{
  "n_layer": 9,
  "d_model": 448,
  "n_head": 7,
  "n_kv_head": 1,
  "head_dim": 64,
  "d_mlp": 2240,
  "vocab_size": 8192,
  "activation": "geglu",
  "norm": "rmsnorm",
  "norm_place": "pre",
  "norm_eps": 1e-05,
  "positions": "rope",
  "rope_base": 10000.0,
  "rope_fraction": 1.0,
  "qk_norm": false,
  "attn_scale": 0.125,
  "bias": "qkv",
  "tie_embeddings": true,
  "parallel_block": false,
  "init": "uniform",
  "init_std_qkv": 0.0266,
  "init_std_o": 0.00626,
  "init_std_up": 0.0266,
  "init_std_down": 0.00626,
  "optimizer": "muon_variant",
  "lr": 0.00197,
  "lr_mult_down": 3.0,
  "beta1": 0.95,
  "lr_head": 0.00594,
  "grad_clip": 1.0,
  "warmup_steps": 200,
  "schedule": "wsd",
  "decay_fraction": 1.0,
  "decay_shape": "sqrt",
  "final_lr_fraction": 0.02,
  "batch_tokens": 131072,
  "seq_len": 1024,
  "doc_mask": true,
  "train_tokens": 906800000,
  "steps": 6919,
  "dataset": "wikipedia_en"
}
Each number is 500 + 40 x the weight over the matrix's rms, rounded and kept within 0 to 999. Layers, rows and columns count from 0. Numbers have three digits each.

# gate: layer 2 MLP gate, 2240x448, rms 0.0726, rows 894-928, columns 0-55
# up: layer 2 MLP up, 2240x448, rms 0.0697, rows 894-928, columns 0-55
# down: layer 2 MLP down (transposed), 2240x448, rms 0.194, rows 894-928, columns 0-55
gate894:466544472491456523468511480536485524455521447508467474535521485437499481474469531500481506537537536529520579460492537566478489455484527497474495433553471542462481462509
up894:548468497532494496530537434500520478517451453489570488436441498544538458460509587494425488546536476568513533501451416457569467461544541516494466497573494451558565448535
down894:487436511521431486512462493467496517477572457454554444551496505426487440499533454465472471544463477423539504494559535490529487480555497522508536577463456509496533497565
gate895:507465451512539433473496482481496439592460469497487485568508495472428462493455483490500526510525493459416477480508489511497523482417511513618472552450463438407448444496
up895:451486550510545434525530508481529508493527537488500543525513454519507555489450459482432516509557423577559478435484489433528458476476498446553510462560498503466428459513
down895:511498544465473435599479525499524528523512481479480388524535423530509521484462478505473466494494433514534501512481470520466483520538442483488507501529513427506553510489
gate896:462486463494483575474475498514397552542433510489500466455457466491513488526453504484521449580471519558550501500549473478493529477566464454464505519506495474453506502499
up896:422533519463494521512539461531426541485434467478537541525466506489452494560385566562429460541475508564555526518541506519486491497517504546487569495494482497499474532472
down896:432536484476463493593512497474510505483506507498503576463468455570497554537443537556468527552518464569469474546515537509498442554487460518412549500502486487476510514533
gate897:470517475453546491498538525532472554473456500474510525459473457468532478581465561488584473525453535452524502471467536503502533529503540535550537539535477490426454492490
up897:535465513494429527531483443485482514465527485469469489448464466573448490500453479516470476524498488506566436455556492450511520467436445447521487490516422519451465447480
down897:463511446502509537469449565458551501576520543524509518437524514523470495458407475550518420488538510450526457500556480493478559504563515519545501432548394392587460478473
gate898:497453512407587465462448507502560544494468428440524590511531485534439551461526477489493565484484600500418503529502507533496497537508506524487381445520514598580466454510
up898:462537553474535447518491526547543501487525502421521515533520556518456581501456524472565514487449478536501470527482498518408527466548458504362443434484577506463579543439
down898:428497510523493452468528526543470538449460509499487460480508516576461540514527610534527540540496533502514493562536546477410543510536543520395505479476487485524510561527
gate899:444496530422506456491514437519439544454509514469534514568502509490508499542520463494485499476534564483464488519558531514512459490510510507517555483422588505497437538499
up899:508456455495458444426516516573486500506555474510411512503486488550480435507526502509493421527460526477468485487534495548443481464538529543461498447510570469540493429541
down899:523545522521456505480496443517486538440564455419467473593464465503504480530517495538536487477481498554503478480518512503513496485531515518504447495513571424534534529565
gate900:439456474501534517517492540518492487453555493450468467565481500496560503456491494512527469479547538514480531507449520472494470482501464465488546480503455541500537532503
up900:502510515467485534483499468443447486459522475464538491540517514482553496480570498462459495494506544500494511512485507458525485497444495431533470467504483469471545523519
down900:504518466499487495470480536475534476555451527581476524512454542530481550518504583493516477548553496490464542546529531533485489492573543499431563412521433544469461495505
gate901:458558501461454486516513455447526424460567465552503515576516484497518541553592512499531461451434490520476544508445519448416487510491541542533571519468498512406567492552
up901:516587436508540525471503494534523519429419519503462553507504462455448538545505499484484485521466448477545527404510628485503538518544505444442546458586523491450513508453
down901:463487513544495521520456465522525520536514532539535494544550541487475517530469469543621519534473403526472500457538537452445481473432459466519513469523450476475491485476
gate902:508486546513496486541552545521446519498542523508608527482558546511414484530535533492486498489470602523546484469487490454449523499487470547481413506512527469504511478503
up902:562478462483494521471452437486476555502483472496549501492509528564420379459562496452510486460506525485442492551447491472494506451446482533476472442540488527523555569504
down902:471456525536472506490428434524447520514477490519497477461457462470434433442523560480492556481542540443486462492450488448534512491487487548515486463585487519529538559445
gate903:568407516511485560444478464546475528494556457522522481517500498468487550497491515545474430501576574503458425524504481528530558534470499498572427468488501504545463429470
up903:505509496536469548498443480471538514472507484418402500485486483479523465535501520505560457482500471515524520555422527466576492449447490499554540546470481447497520487426
down903:460509531470538519507487550537480504461495489491460517534427418508519466563475577404549590551611512496497484445444504509565472518496587515577556522440534542518526437429
gate904:479424515538552528520498415496513472498556452486509470515490538432514582510519471523521468496404576504413475497529482421448504495487471503511534562473541452529579479516
up904:557520588467531546524450510532495442480467533480429485424527554456470524499465463469451463494579492455530485447550553519553509489516482489512580502530541510483492486612
down904:494548548459478504493486417523504577509543491530477508452496481500516505480484475579532520518493526539558479535429474530517557459416480565481490545514475531462565453491
gate905:529504466530471449478466507515462482483503518529469454476492496449503511488556479549445475502498470472503498521509547519477510506533527440493440490504514470470449531444
up905:488510562537411438551510527451514582529481504555513479566451516498555498592505476442428478508439469556500451438469452489554554482528423454504492475515502438484569498498
down905:549510469467553506522511518520515557501467459493397577411495471515509456482542461480479420529500552500447515539471517521533461524518515462501539530466500505466503534518
gate906:460467496456498533514539494553505474548473478479564522460513529522465522502524468500510529497529643503497493491471500477571512559495452518467452525487522507449497506497
up906:510571526505470532468389508570489487487564509451522536418468495499531573461463508578479459537504456451473461533470481547466511521456483455507427441559496488487482464446
down906:521479520458465543518494546554506450484490504519462514426515521480496586521546587522452512501475539465583534444545526474482502557513495525507518443549486502493526469547
gate907:546551437508486518430406577471531494521497455506538504541422415522549472532458528461457549499409485462398474494459511464482497460461491519436487531518462443516521406525
up907:497523540502476493491490403499425594623553531509479473553427494466494555486483555633481474515506499500499542518546551488502450539470481456526395501501506447556556443493
down907:460523462468471541530543499448440496562572447586510509498478424487522559451582404515444519472491497550496506472444484480503512522503410468468443501488551561510498487470
gate908:499479450497540528541502443473454484450448497494497500435495586489456499490563500490460609507563463477541540486500525577508511423461453497527491441582541522450522414494
up908:524507471510540403455499438530407474504546432545530510499549448533542532487424479513558520502505511539489495481469615465482465436501492458428522499507440481491459472479
down908:432475447540521441530585456603434532512526495546499506551468508458502494485528433483464478464479467492561487440538481503536472478493462556524450576425503542522491535506
gate909:505418506489472547486514477424513515534488496516519527538484504442469616466469430500517458452463478458538518521504561493540479487406531522532554507575444533531515532497
up909:555622548441502447491483508443512504482467539457495552522479493523477488551517422508507516522503530440498413521555559460534508507561593502463447446447480385546479582439
down909:456487496475526489450499473531472522480489547451449443576494420499542496484555328450544442512524524471508473522480511476533440458430532581488414548471513502470431528514
gate910:515497446484511524484505564541465533469484508520439462439535465491537573525455551539485511598484448488471496478588523537510530473493437538549511548483469465514502525557
up910:492528456541502506596454476573518444559439530449506469514463497501522534475557502481480475477454549504540476525477537560544510532447542550482567489464552448597506451471
down910:504563503450427485512468429557479520527516486534495457531516516483454566528432555507415507526474482538501484517445523415399442549459561510543473502526531428565538516483
gate911:503441462504503484485449510527527449517405493521479544505557509505528497522442556454479528391458478462437476541609444554498505529527459517395478395527453484518567570596
up911:544502409519554477508466521568497507545498537529570535538495525454507567479457473456527470500479509518495477507428440465492529534545524475526506464517487524478462513537
down911:511510439554502494475537582533428529548501453508497545532538486498452515488499573490616535529483473447451419514482595480425469441571526588491507526440501581524491561528
gate912:482475452521524586489468482493486554486541516421540560540451484517505431474476545491488463457518508468488565476490494503573461470537507547557452428504472589531491515517
up912:513495517527471454454447551488504559563419473585471511421525498408507496521519562555472480532496457548414542522495457565434457511498536418494540486393503467422510527485
down912:590481449493462436441515462487473496469451521437544594484538544531559461439546459577470528561550531488486449460503555487521513479474485500500486477513474515492480465483
gate913:492520501457465508429518496548457518507497482562499488506465473527520462513464538432445497514510488510450490462514450507469475510490508537497530538472484538460521510544
up913:479487508544454522411525534512463487455505485462498498493484602543480487475520486495471483594509552584505526494485497508495483488464484525511548538520483432492541512481
down913:490474502526524486543485546489483514473520508501454545441509480499466499507527565536485506514522511426537467562464459460516491507521483505528461438502479546453456500527
gate914:575531536450480457491494481464511566446450588453498449539494589445617459450496515455499442574560514485503449440528573411490531587495563509508444472470451526443385481461
up914:407543421545490502461480503486446531531459479400512459515559525482469508445520521486465508560445429448540477497579441415517529520569561452494525494460519485500521464541
down914:470528477448522500492474528480480514456381422483533516472452499481557538486542489447437462545496469520475523533538562517482499516499462551503521551557595500503539442453
gate915:514532542451482478454537539528513521493531485520509520508465510509521511532578531536505516460503518513517540477545482528473518506528505546484537481501434445460540529454
up915:493538564486455474538442534512457440442480513495559589472448539421470537484495463543502515500475426465498461485516487495481463568474480471564499475495492489535456509492
down915:527496444518541514498507493559485533537524477470463488508453434531502467468531428520494516448492483494524468572499514523535516503452506482492482498522506504468508463497
gate916:464491463435510561492486417558481433506511544456509486488413503511500465497433552525435515485518537494462503517447526452481479506573558502531497586454520505464484525484
up916:545500548447452487509472516574450566458487556509580553536571526510508514473437446532512519488458503503501447397501538472454497562492478550465527420494541568478560468445
down916:536458502542516539415485460464485502533546478532541488486507441520523542482448468505411527503490485510409428484476582471542405439450491532564564458605460590477527486554
gate917:561523518499459523496502433536463469536436492507529501561515529505484581548470478558558508504530565510563533490531409499499444422498403490456530470609509502447544512549
up917:416512464540451490538501438454564562459426497499525473589542529551553468454448464487518501484475495527428573437509491521440505484463547530482525529506456478442435403430
down917:451482526564555524511469496460485509518444484514432480488519488494443566506420470498498502528587556497553425473513518465478461485504559460556443535500461509511437521513
gate918:540488535539467462529489446500484510453478433519492550453487469566477508500411506477463453491567441488532468509489524485533514531555529408513548499467511473458482511535
up918:566467470464508506508522502530517467521514468530455521486521449539508498534459513442500408527532573518530464524475529493502495585520468535488538553489537507510495496526
down918:518461537509506529497524514431463485506483515453488488523427461496463479505475501454514452510506433547522565523423550624451446548495550536476498587461473543465537554601
gate919:531472516498486537518529527517507472503536505532440433517533555494592460458535494489528438482520460488445534510509468593404523531547464547498511525487486502463566452514
up919:523486521469493441461581471549452508474412589536518537471518510542517472485537540466545507587471446476508484528463548501510471471480535513526520449539466478529522468482
down919:449459438487553514483544522561483517484525453480463492454508571449522513473603398528463493460524518500544536526564472496495538428473487560531498540517481552508548541553
gate920:526478504588490451474519402537508433542458527524517530487491528436512481504465470487496478571521525520469504509461456531504478580552498503498532496481477433542566492454
up920:592488474491436428527480519421454564529544471483571486451460427493502457526436507542501522517500505480534533497475408545469482523476509478572566508503502483498469476448
down920:478469452441525493522462509444539503496523455503519489513583468554524526530498539441506543542497450476512528485496560546470457411465572504458426461474526555490494482531
gate921:481553623482513466508465516495477546496523483486551544533444498499490525568530555573461469452467497468522510430489482412485570502559519483433502519594562485517554497521
up921:486433525486534490456507483548595533491509466466462501488475471493456531489504538614526427495478450451548492539479501448548432411486494528501477505485539502473475508518
down921:463436480526506408566505472508525372514624551525459518515464476518516476500452493495433502534494432468539467520493499489458478466572528492482547488545495470517487483506
gate922:494484557536421549500414508472456455511501539509554475519441532529532524439466573538479552559527522429467434524500517444569484435530436459532454523492467571479475528459
up922:507552523483456595506523477461486483560494535505519511476489471444492527472494520536467480495534449505538433488566544493489488479470498496479499466496524461446454449521
down922:524475481539486479502456502513474469454518514489451501464546462577469558564487587468566545481510526527477478435519489548455494542529470490486444521506563526416484544537
gate923:551491567591486496505463476483511549434469543471539486541498456478509486530475467515476473525479475502496491454513453539473499547494521475468462475539516550506561476526
up923:514527492498381477503516479516507438544491460529509500552513460466412550514494521575483557524523440453587527485529509578517520465443492544522454482479529484500533466456
down923:471521456475483568484543501453546462500520586514433640429457498508556465493455516505415512552485537457461559498460502531521479499494468527510559487489526432565477409520
gate924:511513500545466492514505496557491512481559453517574446490520464552493417544439548475488395506490436463476480463497515578535489426464532492504487480554483517509513568539
up924:530526600515545475468499494468478450403507447494537515493463547515493476538539517487460498500488505454540498433456513471507500487478501543528496477514528458527473496437
down924:466511539518512498490534625584540491449461507452443473512469445506535480455494546501449492512515504439501445490509573470547484489567502515464496532465447511513461499468
gate925:529490407485496433587449450480475487548426492500472529517496433464458535492506453495478483520465472505488452484508531445536500527571488497513527509523509562536516503480
up925:499575476455513545487525560449460555475496564457512518520500529453529540536521441519525517485533526537503565414495516443548482529488483478457487505506519467533457504532
down925:462552543486480500465510551565537479487554511516462499508588472476535503517433315546483600522437493471559563501478446536499539420481510510507512493526557509420516470473
gate926:495472548441514454506461494448443428437431513513551503475513544480494464446466521515566498481540529476497496563543486519493441538484492534560502490490522496547557487536
up926:453550482492540497485487553440573473505486464517475541556434467514491474559537491546463497449526423548562515439567492528461449490470497579498530507554541536464575498398
down926:512509525468533521483488540509545559604529516485482509512475582470550491461504582537515478517517470449509470496441483494496438532472475443509486492476496522495555472478
gate927:528477550452474513455529527451515490503515516540575555473481478443521459412512513528511452494462485496431576491506492488539536507538531511484484455512515526517465485526
up927:596521482485405560403496423484470506481484533581603430495502500496481464444558550497505443522541507454491507511543519461501547483569549480463467526544572547492485488501
down927:553531514516546499500503488485534561502470432489540530522450497498488498475563520560626478491478550480457451594572522451463544491498492473547523493520511484453577546496
gate928:556504532507446519529469519548542536499496491511544507489495522527507460542591486492466484519501645465438571545488474506464499428516503469507486511489541542446500488497
up928:497472470502389481546532517509555554474542443463570492490466477478538502511550454507485482490573470498436489498510501514488507467520516444540578514499491504477514453484
down928:452492546528494534476549482540448527518513506441531460489495455451500487490475639517482531508463487479460476498462481468445584530552534500444524489465554454490476530542